config = dict(
    d_model=320,
    d_mlp=1280,
    extras=['capped logits'],
    init='orth',
    optimizer='soap_variant',
    train_tokens=293100000,
)
Each number is 500 + 50 x the weight over its row's rms, rounded and kept within 0 to 999. Layers, rows and columns count from 0. Numbers have three digits each. The size before them is the row's rms in percent of the matrix's.

# layer 5 MLP down (transposed), 1280x320, rms 0.0898, rows 837-923, columns 0-79
092:553487539496524531554615523549492420470498551517480435548464527528468548566581489536391499470498544460447548545388538529449504551504532545467552426561411519508525521545548521424410503459453533582541433484565478518489530446463546525450543477
093:501492431501503602529609613593479541519527515470515429574569592473509379547444573446530516451541538514489554443478419514534463534537485437531512507544499531502510524420532602460472547516503543516392551535433539485440558378497414578477478538
117:413527563437461497536434495514520551529429521429451517421512569541577455469507468418571415461536448512520502540455499511484540469407491472485494541425467455420521464517417562469583483556567571644496580449418465506535536435418483526510441493
092:596514464493496506529486479557535515542400540525644551516550474457468565551534587484536468426516468515516420586478521535542562529470523495556433427528536521485468539531456559515556491458594541458544544489484518478492523457600478471510438575
092:364339495474465522495505443432488558423477496495461543523554508451552436531478446520530387560441467522491478510423486512521476520378458443567450453568524460486567462488545604530509366576524596505541457506540555433505470502469511517452473468
105:509458529487492414421473432480531497518501435548519504536557497515479488555486411522514493450475471500485528404501472475532456548433513483510462527465470494547500497532577569472493512429509478482550531508440511567481497439539516567531508499
095:491505550558447496491456425459520486524584591498554415334405524563554544447553473545457501565469449509520474517551487476513443479501488479480523464492520574588494458533507489466372472536473515442540506532530442421531447560473527523486542494
095:408481471567481568425573545673500500465543456496540519522632440542534523479558530516512537510448325597461445601613556518460406425504542505486473569520479552550537517534474530553468393423537586501624516523502452488460433402500462477482492499
079:526433512401544552541450516505481403423450505483511536595471432425567412460444618396512436550493525589470460504501407453550425500484533464534571498485571494518521470536567567532437502452512484567532527448551508537586515488543520487552500586
098:473489506507532528504518524452543486574602473434449508482575521424483476362475620478438389454548531581553477465578491450461481512458523475485479593573496461492512532595529495439485540550447420546525513525486422409473471478449487481478571481
096:574500489554553482502418435457505534531449458445439421462432475508570466481543525491479460409572528530509498469466465524473538495509628479497471613560555471404532465486448552544494636594442495428526545551585502379513531604427509484495565494
112:618552538493495503566558496445450556474537545545554518489497496494468442535493397402511556563511449575481561435531453511450564472614536594500563477465521418442563558538530522532433571533468514488441511484591481531496506484584474547480487512
095:472483544505562468496458453573445520512526576508450481507464531418401493545393546528554471412504544512468463518526484471505447421417542487540453526388570515500423511527475454519418379496522484483570626521447524542477510468401555418477539511
100:548413461462505495617539504542496520519390408499529523438594538484510499511503506437460563576446473581472540503508585515488439545497507498544470544519619472484468505553554492471539506516503452484584545482513430534549507591523655521490529472
086:520495494438508580495533537528514493515519461409485555477521584571530381479450471519499491513476503481478481353505494476525542477523522464485418452523528478529485463453540467467515482499434477445528445560502528450529488547511484491510589456
092:477399501488502440490489478497536594522537482550534483491543545528551513518474502564484472590450485554505490572516545601547476471558635507472470531522519562482552461576502457535541458448466457485545516476507453534535522473536552523301459528
106:415420521486539457476454462437639572517443476555555496477488476531532503508473491458559420629526467518368563457509501531530443426567465428555526505539459520605452542571590497508448477548516447532435597522521529509468513508517520474428443429
103:551397594504453535458549519519547539469505530455521609422460520516473489444547458504554501568458510333547513492501573470540484532452546466473464486488515495496442507562553511541489541505478474565477554543504476493449428511537577567471566551
100:411583469535577531542489549450481426365436519476514493568552548433553534436495489490644474436479537562502451585517425559464522571514541466468497474462504669523548501501541498528456535488485460603522438520481512534475540575541467503522496478
090:526475412431511462510493571506462467423520572447370495505574394486490536526475480447543520423457539625564482436487497508541480521538551533488552490551479446517575525459467504484567467511430476557519525433579537598527512524541461526487533506
087:465552519487564563453505517514549495537527467542560505500437492540500527536551497455592517391610509440436454416476470516459567517641467518540483568543539473527547436556420519553489450526581427473534542478431580494555517586483501512474373472
086:502440563491590482438427423524373481522504588528514483645500543527448480585579529528551454411477484478414538533474476502544554522477604488557574504508539466475440505425537461533500450483544489511588457527471500463510617478442579595439399524
104:430563426473508557402496519473470567437461507423498533421563516543531522533453467562544488477513548504477512570538555522517558456579528579446507503457463592542496402511566448491502437441525451501552462506546508490557457500507401491547521570
106:434462486430539462549615439493531527490515469471526497429437372459564551503527419527474523394467540480390497514477444500522574579521586494573533514461512468525556577444536554472438478530532470466487514571607489540442536507482584539582486549
106:474441591515531493541541491477422474552554480596411432529511501462529435519541487574507439456493520422452424595536529461518519461582559491571531457514568498516484593470467559468564551478537551544536498506412462451423566472511439481474495496
099:404532503548579568476426461491505494539540510510553451491591493541478469456531498503455518405464522463476554504593493511492533462550351452537541573517486430467493498497390521536544566421486549540507566486515443528559443602569546501468631432
096:447561522464512493422563485551478445462512384513496526472480474561494549434473499546485477430473489501522510479533485457417518524517516487551418527533530414555489579576530550427515520528488544461557507554539546481550510559490517491581540456
101:506554554448462541410424552483500546553546497577505501396528483493571498496495529500639528569527536431527468441534465501465408553542546552530474510506563440515470529521611525532424519590429455447477470473560510501499435486403588482457500472
095:542491557494525480471554547505412486512545589407506557580545484512492437574532489607538486542471528500483475476514560489515492548582510534438480509545525455471569410638515543582510432456518427470426447510457493567514523539458524545561517474
089:492470505435506467440490469485480488422559510449543475532566485573484517486539527529500498508475482417525636490499517529554484584511515454494489453465506512471482552573508535498501490531529492408480612525478493466571467519531556440532464507
105:502485481510554444450479490480485430447520480516507472508533514394462534455544457478436449490589495428553394469449429485566459465562456473488538487479494486437499469510467530415504444459525540487473497433448453457461532472474509493556496478
098:450466526472508525531475480447556539436554569476446488436464499554519614450529536514447582475499556556532566537569620543515437483572481554475414503439460515524452500479522527503513500521516459511513540466422509500422440432526462436550511537
093:595504562529587505502539531550450566474575500476568553497470504436575524476546454430419542530468573514569466559525345504493481508515561553584512598491442516537470426516516518509466501498445542422520486569513518441495543456559474418504535512
096:519526547402521493415529451512526516502413482480454493646494504465487493504536474477479456527464454568555457529424544475557492540509516450511384474509529514592422489469458507554480431497447523539467475506550519521441584512422460543496584521
093:522494544496439430564439520466525544499527547546483537403469515535438530499544459556520492513489515514527536529488505514530463530566438436436539458468505490544499608556537491508436587483561485506551528492444493482417503546478520473542532491
099:623454541444474546475434498512525492522451382460570450455472471525489528499472420470492551568575588483420589486519531536518389540491523535534528508466452493528469508557510544548545507558583448400613516473477496452481492533533527551447514539
099:544469420533437449532514469540509475495530517524452463507473436429475580522499489596589542443420503505581619631532479540451481563510583545596494503491529390450489482550541483589551463524503523523522580498560500557466543505546544551449450388
089:506455590484529469493480515439515527442505589540432499415527570501589519434498529508528522606497493463520503505569463483501460421449564455463475577388546583541448510513502475456509480506418472463517426502517438548524483602445458501489487520
102:510436611499555439393451485583465504587499585390472523623510459507506484522478490501551474473545486475552501449490483513493533487453525500514534498507402529495518588479452499508529560527544512505505377458547543456411491420534597509529431632
112:520476465502534549424537466436489496497444606561485472581561506549568461523528502536504493543439559521490485475524592626543408514515496568526525525480530418559500493474546568562443543497601453546532424508505512462464500632484532533576487443
103:407460501504437399498385470362562510488488572520631501527534477463514432507568506559393506488453541485488483471534422508535467532506569521567474475452504516547515491527570561511488550564470543512521505525539463479485549564624469527465425562
098:533557598529541430474451591490444542493499511495458559530579482443555544474531420490566515520479537569409454471482507479481597457620500497510489563445489486506496565505470464490539580556634490484536526455482510470393494484520558449534496523
095:522533431456537543577482557481553543561454500445632521549423454505480492553618482371425543529526457365413466429510442430485492529512503550471515438471446534519498454480519485465504501522512438529435524501362541494477518589508535424456510535
093:521514506494486532492476544531496472458494534408592494561485449495532536481513491461444513548504596507519549503499447471509581531511540424571475450545441463496504552565458457554479407569473439498429560416480545450576506391459487450525569403
099:596434490412382447512528480438465466542558538448464554534525489536596544575513477586434600369555469540457460532529494535443550533455437454539494479501487464553445427529451494400501473349472590506511400491517484516498457431555515487589465552
111:594440463386528490406487454537383475438493636472494603570503602504443585531440534511411534496463520503590474538516532459482512465414465452547487480490530419593521537485462425454430419480589511458446532526507473530522481464504454533536464423
112:537533515495534440531497516483475469475430582449397466490498518467534553511451538486545555496515562521544458528562469460594544615532506417541509448449471434479524482434446576478575445476508527542408409491565541449487504444373387505528471569
097:596558558477532430445460508525431504497497522512503417469574556452480428497453552555503409514470475489384569430538479536529405436451482562458513538521501515528504521472521531468507491444471513554424414528476505505471502441485439545474474523
099:488489462515505476402566489552532430550480522503467515540436588549472398575574453479598460495346492458480475580506549536496423576463462518523457374509525523503492513582420479543423459522588611511512421457600533525547473511404509460479452547
095:422492495501434468519499532409456414464491568470487486485517490462488517547486449483441587404468523571562436520464501500608457572463478461424441455561446445605506509483476539478470487412535403537451471506549577510568493590479427512445492531
092:536522509500521547514516562518529486453469464589482454539412523503445551417567480490555509427483540502489596471536541538662553498421552501487602494557482413629504554502579513526482497452432489476555521391473512468540515488543460498592545433
103:443510563490437532468401512471488432505537450472510456544370538441500539528516602416432569444490433543502505471467521500493514481506492483420463439581422505503518477440517469504439509427572506554452525529461408475493481528526589484433498537
106:524433490519408401500546505519549537451521531340553516506444502422555510519489393537494488513571508449513419557552521502494518593491455419550478601465579462544448440543400469652457421466416498503378472560617520505582526546429364505503567471
105:465546530483532480552492525471515480516449521526451448499522657504518538555653489532535466498393535366609515573443478572580495567465406546504473428494482531457548508484500467530526391502506546490432421521459530613502466583509543593489424524
099:555577558461556459435535504427495435492567568422477581571487516463542512507479440540542522511482568489473542557479410598493582396554455426452528471499442464462517501524461587465477579519612601484482487506432513635460563545458426548445470523
104:487493433443556501562460533505424486489517525498424428470570446444485495451532456544524504512516579493411436506508507477545493458493512444580488466419410468441498515512511504548429504484546505531514422520423534518493402535469438481436519516
102:521495523578489494500396478606494473488642531488542493508470512482509596500481483507618550495470442474603505461533494482551424480465532574445467422563502580500546532490475447406529545428524475474526518477528481390442495524535400595437497496
107:448523511475509504519519584530529546536500489377421404443502466462460430508540538567480512536471530510425537483488617446486566417559445517413499524488551426511452539481437490501536473484416518592476622463495519545479390511429468457481437547
100:472490469548563494498543452452477454443541510537488617570415418501496511466563517469435478518412438500580554490487449488422468480510518595495555496538454557574524541453514605470506558440481584530437443329481480552437422516547625493534456466
112:512421491565488430444521552524446484594559630470536448480592487523553489466516602427470552506425476538568465476476502508456429472457563514568545608424443405497571467462508486517446632555529529464474540497491485466516450471543445469528497494
101:446540417431485505481482498512519457501459474521450545504452562392448577478481519446597463521450427469474522497472513539492461545465459495519522593498527571639541483484531544435514452481419459485535525442462465480557483446590505480514434533
094:480471533513441569524488466553395463433492495509572541508425484456546470575499554516517491556462466512522445479509449476449530532621545513592541474536604546503556531493531601578419502482483492479517511497497551605540440476488540500488470546
110:474459462478478501463544495517506548536497480471436478447516569515529503444520482519443382533569515545440477515406539477566515523449482530521532459624570498515417551453471457533515455537489482485483468485525461537516465497397435396494447541
110:481501546460465459546491475420392445485488449498512581392470547505614511534466570491473517498489533559572541533574434536512448536567460514474479487486518494532455492560578502500602545622486426458658449528512549472590549502508501599452620642
100:470521506393547543433449531600496541514541560526526504541467479388458540542459470529432482495495433505472486468538421479540467470499481435499495525458476536535535477519542538431432459506539421493462641471529511526539481474470507561566552490
084:513481533468516509514452525428472449453537465479529542453489519505478472414525505469569547456514515423525503491548439455548480523571512500527507467491543452476491514514521503474551526530538439505522555517529523502440563508477487487553545540
082:494568469473422541501468531561503555477471444478520439431517525475539515520492528510511431477497616421413602564523414446530457447429520528526486531513429468537500471553505365466381486555434525500567464461557548411516450639508476474498509433
086:564457471499448527450474395474580491483480513496431453494569508444470454505473555518504521469473528512419530587475404500504543533512528468449526492502503467488496510443560498503540508489458473498587548411537524549444541475581493562447473537
101:516480518542454548572437596506444548453541471415566523513503438585518543560506392562487365550480589454504440417509475451465467548501461524559506501389505527584453491486512591488478618463477441456436451625544480487455504437480535497557434480
093:502392475520494539514494540494481499509455561484593436538477580450503521548458447515525440466616441449538559584484462539476496451520467476516481548443486552572477619557524508562463470396521536509564551481499563533546420424512510475429474439
098:470469453530462519495480544592580507481592444555580442584551519515412589459571482559590504596470409464414515501490466437525527482458506528481517587481479508554505471513521517514484437484525428539583434402460442531384404431543467517455468462
091:458534463467520560523523510528424479515570501432572407449536460477534631525523463551482426487596506465549545410571409574493450490426443412521503535468464521565603426500543500482462504426487460485539533421574615439534547505477442445560501524
097:432500558486547503485498564401480413565549510489530554560472488506465566549472513486534545490466399459349533491446487531490425566534508576433536502483373395495527458563514454506536537535529441509489518521558494580572427463451515507507498564
104:522502509490459523533450488534469520475588510402492493484549482446396588405509475499500433456504559448444528531469484572539412521470541509521396519529518466541526493529638546448536444452443474445499523528470591559522595470470402479581583539
102:487562578496451498472541522481470492512556592589544527440480455452494518571512488512503443470529503391482560518490475521448484521564505495548474569450566463561577490477529471455421502517493546515447493495537432507434557518509429509496471498
096:523423469480545568552463477458549575424506527548479533536479590506501429442481478486515528384528487502534586443436460436562547443482450454459624387439529547599516493551475498570547570465514482444549421490535482490479485523466486509547470455
090:446498489509508495485522527527520461555539495382555405576521587521534457397596379452479516471537521476500526540485449536519502495446544401508359466351527468485506538533511529437438461549602448403543499466439536539532486559538573607538479524
109:452549486527521517452465454500477446586546624522506467407469528608469545490491405507490446526536528630432568508477469523472496475557417569577553512571484447375421536458462500530506513523504507496484580471505608530518468485491445539484485448
093:505562572530497501497514533416526452436523525463427598543569577499580438499521539440565470514461574461526459453473446406486493475448536538425574540384429498443526472428454461491412516531522511527539529454446521482549499547436498540431477470
107:497512562492483516492466509451405516519489541540533519519436541520425396454436565484548507496539591460470466450467498549447438494414591522448474476517502460547501496499588424529504389467557483528495491600565558415474485431429445579500456461
103:511561544517422463430490572539445438465509518489357582456536581494489522589518535493480365494517470499412415440476489513519599463485440551497508543531401425380517505462615591413488473428484517581452521614501468520572526519551432560620475484
096:499480526489509443506542482516481487582557536595521483461449598454591433444531606610475540449603429546487560470520474506521492502522474484462505510447535518540512444579487397553469412521548511484519541514496521403506414481494425540440431486
103:452542503544473533506616554562473509523480534519534498507401548430491567565474434539507499502548458540463534542401528472499572545576527492538482536469510489433526447519476522524478483529560441555408485489459536569435505551502483573643450482
103:462460592482584567495560511603515508410462498453580465412433542523491553516482578487398513540490460412464583480423520524380560464569493486556454493419552539524442529454460474449477517516454547503507526440423497494573513495474499538528435495
113:495522608506462529590559515451516387495426537444398473534490467485473478493476568489395459316566587534527525518507528364568546451563527445471558582448508457426490467569472535564469520506517447507525429558488578505367568502458493463469531535
092:543546552497590547426505490461532437457529467581500503511413490535496424467473462444527525571491536432474485582469489407539513513488530569529502495536499522515456488479533551471469569490536437417484461507496433509564524525541503599516475460
091:470526459446534476561499524491536497498560507468558601514476476419577465442486497525477485518522460516427490486499436541545427502587577616482478513460523469469425413574490469378550534450521543477484569473449507476552448579611496498467532522
# layer 5 MLP up, 1280x320, rms 0.0977, rows 838-923, columns 0-79
101:515441461524473422611474370476471515494469433502475502438445436426432573551479645506587516510488555378446533417442456599445475447475503530453438531458473481532547538593452541464468477534481527586545573533565512462429517448408397563473440463
124:472544435534581527514501511562466547475519500490512504460574527506471454494541378533524527356443425464591558482487612435524395503501413477512498544498490488386529537502469527505574543474468545559473525490617470434526394595434500504484547480
105:490568425484521478511474487538630470529437534509568539547461420634315588521524503521480517493503554526489524572504522489476456445431550438562438501502418516524531468484545415520530483507580464504480503389458542547477437500592456460495436525
101:432448556512491542440460519498465564519506506559512487497405480522553478485458543576508469529458481507500534476447505506516459572463363475540487456494442512497466504483451553547546521433420476478510544544449590379471528403573537430512604456
107:533439513440516499419545464541521541498457527535461532467512458467573555480532504503543474435518502515596506488494449442498570489554554511439533488488541491581423481513508452469488548446468483542575521439455534599496590433530472469562516477
091:468562506552541428447577472490564442501510488535444485450449515495560509585522415494524479394434509461589523483496579458484446529547448440501473505469527588453545544468488586550469522490534430432464515477483547480610520520540537437451444497
113:494543516580499445475427486425508478557534549498604504595544474480491492527533526478527455491501499515518418589508473491538480521517592516550594454521461615585534524552459539462510513456471567462504496535451463509618408408512485473580491554
091:541496494548448452452489534438485519438506449424412499538462544553461512514504483517493456552487560548453452501493525502523518533540519504503420465544422464643505457509492485621440444474496462500477472471551559561479448543525494513483428576
094:547582524559507529488509395523505541552484546483537467444474383542522506441500438450374431436552482528451535555570401453604513504492507465487531571433450609558607469499509487519525490421519463466403548490452483524470519503498547484589503500
099:453495496538553493459525499415398495467412465532534459521546598573556503481371521514626546448518537483453525488524464452454499547381490520555478491474567468501532472457473484461511457545517520440527562450520478471539528541377521546539503592
111:479552563529479478510485498523482444491546516631463414601580450438496467500509369508493486449547491487570516570505490553500388475492472504435511503475396451503545533486422466522487509503517542525527421520495443547510475523508558409456453493
096:385487476532455488440478547444529538483483546495456470526483578523535517494437363461467530479491583482592548519452447464495571419400487477465507492487578517521492500539449497513529373469620502509562601547599503472481529459482513493488477467
096:487566423470427508616536479469477543512533486552530466492544526461501462505492538532478562474488424438462529376537589484496482505524521445569449470449559468559492497490477478440473497489569524452498540447408477494573528523451559561515597598
093:444551497488479476526553429449396482475463515547524588544512550449563452432522485553471640590563524429510488583538468442457418553455526548505498557473572473514481516466538457593414448586552576506506415517531607510473538458545572513479446509
098:578628505483492484486461552546352472551478494458485480460528517574531499520421384496515592538506590440451489419468534577556546565493481578565504519560431521457458519445574584422448471555540539506511472466429592470557546582544425414544530494
102:521499451530427543411517402496443481540510486509458479497521365530451534498529406605460546562453541383444576460433508380568414461477466363477576433521556440510416474473472471542491478442544468515476598534492512547402473499413492462538501447
089:538576406455488448529572532553552563413495536538489559457458448558510496475541436503478468465557498418483450514583508473505637430532494499503526474479486548425508540529524480512479481400496469446512471548473452461459513510368445499462501475
106:524553492538473428424560503428516474450516462515544495543418607571543566453573435474477509424534481442423583531436474473568563507499567454625497425474544579397568474541457435480464533570486526547464475512583545578548524464486461535621462490
102:494537496468564576516473489519468447519535418579442526448565361487583462447470555458553506432407469464505556494384453452589466497506450553595556517431519489490549482519570523522517470546565460484558457502564435543504483497518480451556490507
099:510456529572520445497514434487498488555464482539581424518459527431468472432434462529449462508517519511527544587586488495517459491425530432412539526463546542486509537533431483406381594475529564511565487572549476451470546440501444515451532443
095:515414427436531525475454488512448585492510546496545559431410454526559516427496465416501531472524549533467541500444483406448524574445536445544377564501500476397508482520436466465524521533607496447457510509462544526416528491414495602501501510
105:526547492506481506488512511446454568548486523528417473530596531567490510423485508482515466385488509488470427467481495627472435506522527434520551572434476567547465464470470550614510457479514432513502535502489557584449533415507581450544476564
112:484562525536511484474450479546445518495494387452499504524479539561566481405442460442507522473561422408512462523564561425441494509534470510556505355590604507506558420490496452441528506467466611488427555504509451442511533453487517525529470500
104:529536557380537506475545532520498516438520404471596514438453473639477426412419547430566449552415555455504539500468483557452478508627512483492511491502492494446561426456445513497480520501526593505526532482592509529509498470546623508423363381
096:503533433479482516558382451530468542416385498478482488488491475457552491479416492559551554532440579517520424551543618502490440524542367553500534506568519579503571530486431567573551527433518554528540537442527477468533436472603510421518527311
097:469538557435494587499606563448533551440509517506478429472466540572530535494443440491531417533512469461441552559561517489601502509487463471502578490521514548598599585531527507439536550474502467504463536455544393454559509366526534540472501416
102:512451467527542454567545468613518465516553552619420652533421541524549468520537473580604517480491571458479408472438470632555539594450506458488482505511506519492523520447559426536576452455425514426488537407556480568470603466481574534492624516
107:525567473560539544513533498570478568596478494494533465529496451605502502533508555549490485496533452452516488516476556483561487472543547474416437657563478577522461429532584442431536412494514487612493486589534376510524460529571520560431429442
083:508512489508531405530492560572503513487477472516498465520524517524450472469413481429561556550463416566505560438468509604538548553478520498509468495462479512488608474491547502430475476517563428440463551485485473530563526446441486441461529571
105:489468568430497551474497501436562457549517520383544612498462443602509478516486427562533449509526515516475519482462502568462438552499547495474562473504511480404463485539544574390539502549470523504499470555500470530499613438445512511512567542
104:442535434605585535525528579455460481400480458498483480490452474370421504563408460549587459519453484485494447396518483476471513439513548546482522425403438438537477492522420520538513507553553544504515474528451542528503386501546519451459424502
102:464538486548503443510534442470516541522458597502584496536542514530422511530572366442494495568497440411529442427506512469478487546656492474440602559487443536496477540529414497511549504507532551622398467420459483474523563502447527440440490467
096:569588476496567506474512437571448479499516448570486503515456451423501600504491443400494504527633555494590499490496470509496419506559522412513551497543544549497539541537486536411489492501405478541554513473443452541412521514531515441486543552
093:467551588492479475505494546471535536571538455495615471483459465470489442438492529418502501546534468481490522460543518470463573565556523542558532448427454531576532396505455430464381469542557500499399639618565433524516500566522396471450551487
098:515551570437520408524578545524602501495469509511634568473483460509521560501461566495509609458600409465455600551461461525566437542458402421544455431548519486550522485506507533540529499445540500480466444549578395474396517514474366527593459454
095:502479533520514463525496475456435544442534448524477435518451456485447591431489546510529441446514535456479545476494495478532439450521511485584566572503433445464472528471474442476534497503472537508587465479453546528601392537511478492469563472
105:484478480639571427522502488572506480478443535563513550512517537513423419588546436564501418551590585462485485491540485555590471462499478506489570502406511501462530471513461415479515412472499543567370610587442508495542437454515472517488488507
089:517509354468447531384549477532563572508517507497470570542504514480531492484519524534538483410572522442531504579505456418513496605528501406571497540586504589482448473546460496423473476449543482497530458602476351446509636498545488545489442553
107:420511419537472398488464495458529415494513550392553416623430555545593504413563456464581510539512461446433481425511525462505460535594493540505527567412519524475505508387498543596591594420570451484482475443513542464484483444513510552451476486
109:550429472476560473428486568467512460509505611550521469482531537565436534445541518474456415523478486399540519463516464561478495467565547597554558458495464443533489415461491453564593561442488462493482431427521483522520482521593435527514518490
092:499603493471498536559427517544481471456472533459480502416497532522469537514486486603541555492511461511461475460518567443440619531515523434490530507409527537508560568491402374577467448435537372523434462547521531533581598512433471457560506446
092:523483539505546405422503502590459465527456517564580583507613576526464395590441556546508419508529511450454471453519510542571560446467465486523580507538415567480446519481534522443501539516464472391579545488464501454453515447513575560524477533
102:458441472611499449482572461479563480592469513479482509539560423427463500635419511539483555503528443450462440492603440491483552554491440433571457503476496526438422426447510468520548565431478493479576461522534489503389505498498373513517481474
092:561555482537397472550478533581518421551506516445420630547491576476493495512392512540523462470480499536485440486540527478440484561438464473557408556539483569575519402456537500506440473540494532571433427519589490458543592505549529536454469435
103:398537494403467573504480489475420506480480518516471551503488464444486483525503432506554510540493525455537478569520550478480466510533472559442511552456482607497609540461503423453508468512530554494528476440591374536496507494521522585485475479
118:531618509495562547515481473576452531491495521456533566511522510474462459535522479540542618507467474459500465545515413554527509501537528434582536512537547524513512472535533557466498413399468528625554409511403522447470423426520539511536508496
094:521467467491514485539394482475538495534493470565470567527501498502482469445474486509426430489540565441435460419501535446465492462478496467501592549454455453437507581538513554474539515470535483477419464567492431479516595490439512501365544531
119:534520520542454500483603414523415386437463524523581584579520459462481494518506452440597572493458542470391504420490464596502558511410508483531604444507481479461511508502453499477441500530437486423485561457508517549631480495478467552498477468
110:446551490469568571537571429452484531415585538488512573568439523467441545562424471560437606488449502531563484526529568465491503549468509497584515509505444605535518539477378537482478436377567510566568486487542472546531537464484507465547508438
096:549506512552571512495470513515469556541544459591556551509490568522500514466554428506471561524480528496494534408487533506532412448507404567500495575500486557525484391427593582451470525539494542588398425562393481557518501442539400573456407469
097:461468518516547467552547474492618466546441531585604489521615458533567483526490516408489548512514560483507570519535447509473468563555421525635538504455534505490575531447498527482589505403538518459483536387486497605485506545503545495396475502
106:478477490504538584509635523435480431497431469519484541530460471502541519561516523326499468405413445456425480612557497554483545446467521543512439448468426578529594506540481453518478567457513551447570515495462436483523503507558488451434513454
110:523481530575523513513494528455585527565423505449451465544466571497585501578542338531511609481581533461461493458511489534491416560514505465461588454437506515590496553491534454499425558441510453384489463488574535582619586567531586498506540557
100:459550479518470541545510517481520453454505516479443613520443506538573503593441494511542522486547508524502508436580510506554557441488516472514528511529454534459586502480454390599488517582561597469477540560420427461586563463449543554420478437
102:519533450458554377410552548470478512528471483537447443520555547550441491546467443448534438477501539447537596414594423512480493598496453451483526444509492431560508451508515458533510570511471553563488580491370534452457494433502429451553547564
106:549522465543484592614515559515469548503494485486440520459436435470435569489470396439404561524557537499591466458507518482553431494544490468528492447501478401524541451564526491445502459459485443515533520448427454435530623502556448417553463445
104:592588447483495527528530543452412521484478500566517498574508472538496394470543536459550542518522564501462551471405627512422461416450479484571566488489571480524544364568505516561449488497523541501490435524501557476439484508475525502576567559
103:507564511380552571500544478544394438515532566491515433559568480507477559426568451605567571614449549483554523478543595505439481450470485465553518464540478522556548478490447479488500527452511544497486492458560449483503567479409497472411512447
107:546455416538551481463547411453506521586444591533468476548471574527527423519462484494510588463512458459479600519554505421445495454498421493601443630547521507485552484580505471528529529533570431552476437473435545551589537509517469467437543474
101:526508559456592492455486522524469491493512455528600490589415412515530525548539509480377546496449428338439540511449550566616458364490491485514484492608406494550482518440576516483379521453616468533547438479586465468488479453389564457470497406
100:388453546523579504497486515472584501565509558513478572531468500571481505447534379507500499597565489457526465499474475531633438526474434511558581405416454500499439464455475436542499474507561524537457552477525555455429479475477587359527394534
108:528491472574533561502466561506507563541475497481544501467535483447507455506454536561544426444502513497456481521469480558441437511508500507483444527563524574423562551492590444453460595504502510485409519599502427485490534450511494407529442478
097:510488430504510594534469453534460442475518435481505450466444514439527530410502469497434444494507484442471510502522479423542506498559427456382427490376462573495531394534485408540523574477445458463516396477461493545553451435447508602469513510
093:580578442497520517583494564401456519547565421477562513532499546525457428494515463533522443406387587455469557441563498484527528434485414497531507451493429462478573438442548452508568500566475527500524488506480568456588546545506536430479519568
081:515566532515506478451449426564427536555359504518463436582488464499559477616506548482466480572473526511528534409609466426473461476514547511551474629483453470565503484533425433430485448571567597444455503493439506517538534542467478484548455551
093:495541475515487484509451513498495445560567584592524439532437543477477451432517487520568513458435423478515447514471578509515507538571575486483411532449476603512584417495506490559488440450517494538485496444423502529496520481425601560424606500
089:418443444508395468559480544474450543612406484513591474476463466518472541507377512556510472443568521609523496496496583489547397469570408510497605491490456515496508547533465514523448511580424579452453498505546605448478509442334509505480505479
100:534546590434557482520447450579504583494481584526516488562458589503535500518517512532521534514454526429415599471416492538310570489508523481537464590559468575531429491530551495521374387462474487479463493513599527503512490573475542520446466504
091:443508482564442485559543532475545530534456572529443576428453518440492476535472388588467536530537489490459524508443512521530506556488467420430535582457500496410455584567477522413589547453574449518523447480535522532476385489608507390504475482
098:486515447501477525584451459464523628530483465536519482437465518479454497549460414489605486445540489500482477521470463478480446579396544496553548506461478569467442456565441449516486527435479554505522496465490395504500446469451583459415421532
087:409553494503559478573519508520546518525494558494492559463557433497478470400460460422513454456409487427530425433563484454467467513532513420494543444534513432539396580535436477515499501449454598536482458445513484536485495570516508555459432432
087:473535521540461427563476455567499538510456555326426498516644561488436459534555471544531503464482507494510494406519477546445605530469528482568563519512421484532544505472490428564580459529423491453567448476485438482485525497480492449447523526
096:504486473409509598515531515465575498525492372555512501554444482545521438633352407397568476501510542434479459395460462463451368499506528562400489504510442489515449509467501497547504486465555488562544461537499565502554519476406574468509578482
095:599562454454475444520560466475633517530532557572477468470525465499492492566494465538455545481540469506429585457519548425516478507647504457552470574404466592372556504500480466501470412458472471468479520450500564613536463499514514455489476392
105:468520461459466437398507531570421538547447578498516485470515527563514528501508509563535434521461407382520402416528491545461502482489505567432494485550501500431439509510549449482498514589461514462389572471461511572538565509513559484521464446
085:441424528506539541435454442525598435558458477485447491607479461592572533432493468405506578511529485391495576453500577527507399481498513464542516564531550621460501500560529462543582477552472515513446394533511495553515587523595479443478541470
113:423447507494513528520538507509551503390481576414493486459484585558522556585513428581380523425546483541487509567425502468526567505503472519524584531437520569502510429506418491530496369492554423560451480429418516513445525517566578429511467467
108:504536499477461535530510508471425571471627493575567536485545441499475438565489512495492463551551532497509545535508445505436520412439468493562523496473501512499573458549517575542491371441504571524605577565553516531586548576472506488421445466
107:498596509525521465527477482484486512456605473498542472485439534493508455545484475513464498502453498417424460496426504473470480513487413495526469506384409474579571622477588470475486371501474416464489428371537449448557507470546517525561470458
108:506475386567358514611519406473451562528513532480497387516484476564392459385515531527497520360539438564504442522503501452592502499544461471535536498529457629517558477456474527526479503538591555570516491559520490535514539517467512559501520515
106:538526522518586462570491468471584555549451476483534461538425540513519484464404483504459543479557481565559455421477595473437502565484511497542556545489464571446478405499427436551537537551488601583515610397536457447586501430524509483412461464
109:549471429534536548416513540493449434457544545484512548499437465541394484568554475514513490503547495457498499505350496507503454492501535537533491563482552442540494476443532431558527473532474468537547564536446479595467484437494555469546438493
110:511526519566585423611520493462546578531473490465588472539615534607447501478477523433414423411451473493502499440506545500454569484526496525547564493451506528413548414549502515533400492469402494531561463443349510504492418530397506476570512554
117:512520568493455522506533544558539517474418437474466496468578491423548534446466466493482445528541599499491443384500515522488471523508466476585437487519580539449609554611445554559451454392504397495478449521538539509471514505479565503496467494
086:469529435497589467550483523555487484519501512429513556534482528444470472459532555533471498558448459512552473415483471551409495546540475604508521587484494459548517503427527485564451421567487520543435500471454550444455520458448514476401537412
096:619557496579581483516455605521497503524505459560488446523485481437440481489534530585449494459450541516421450519602506562490512486436560522509551477501472497532478436493490526461513415642531516586615452588524552557548426457572531497442505465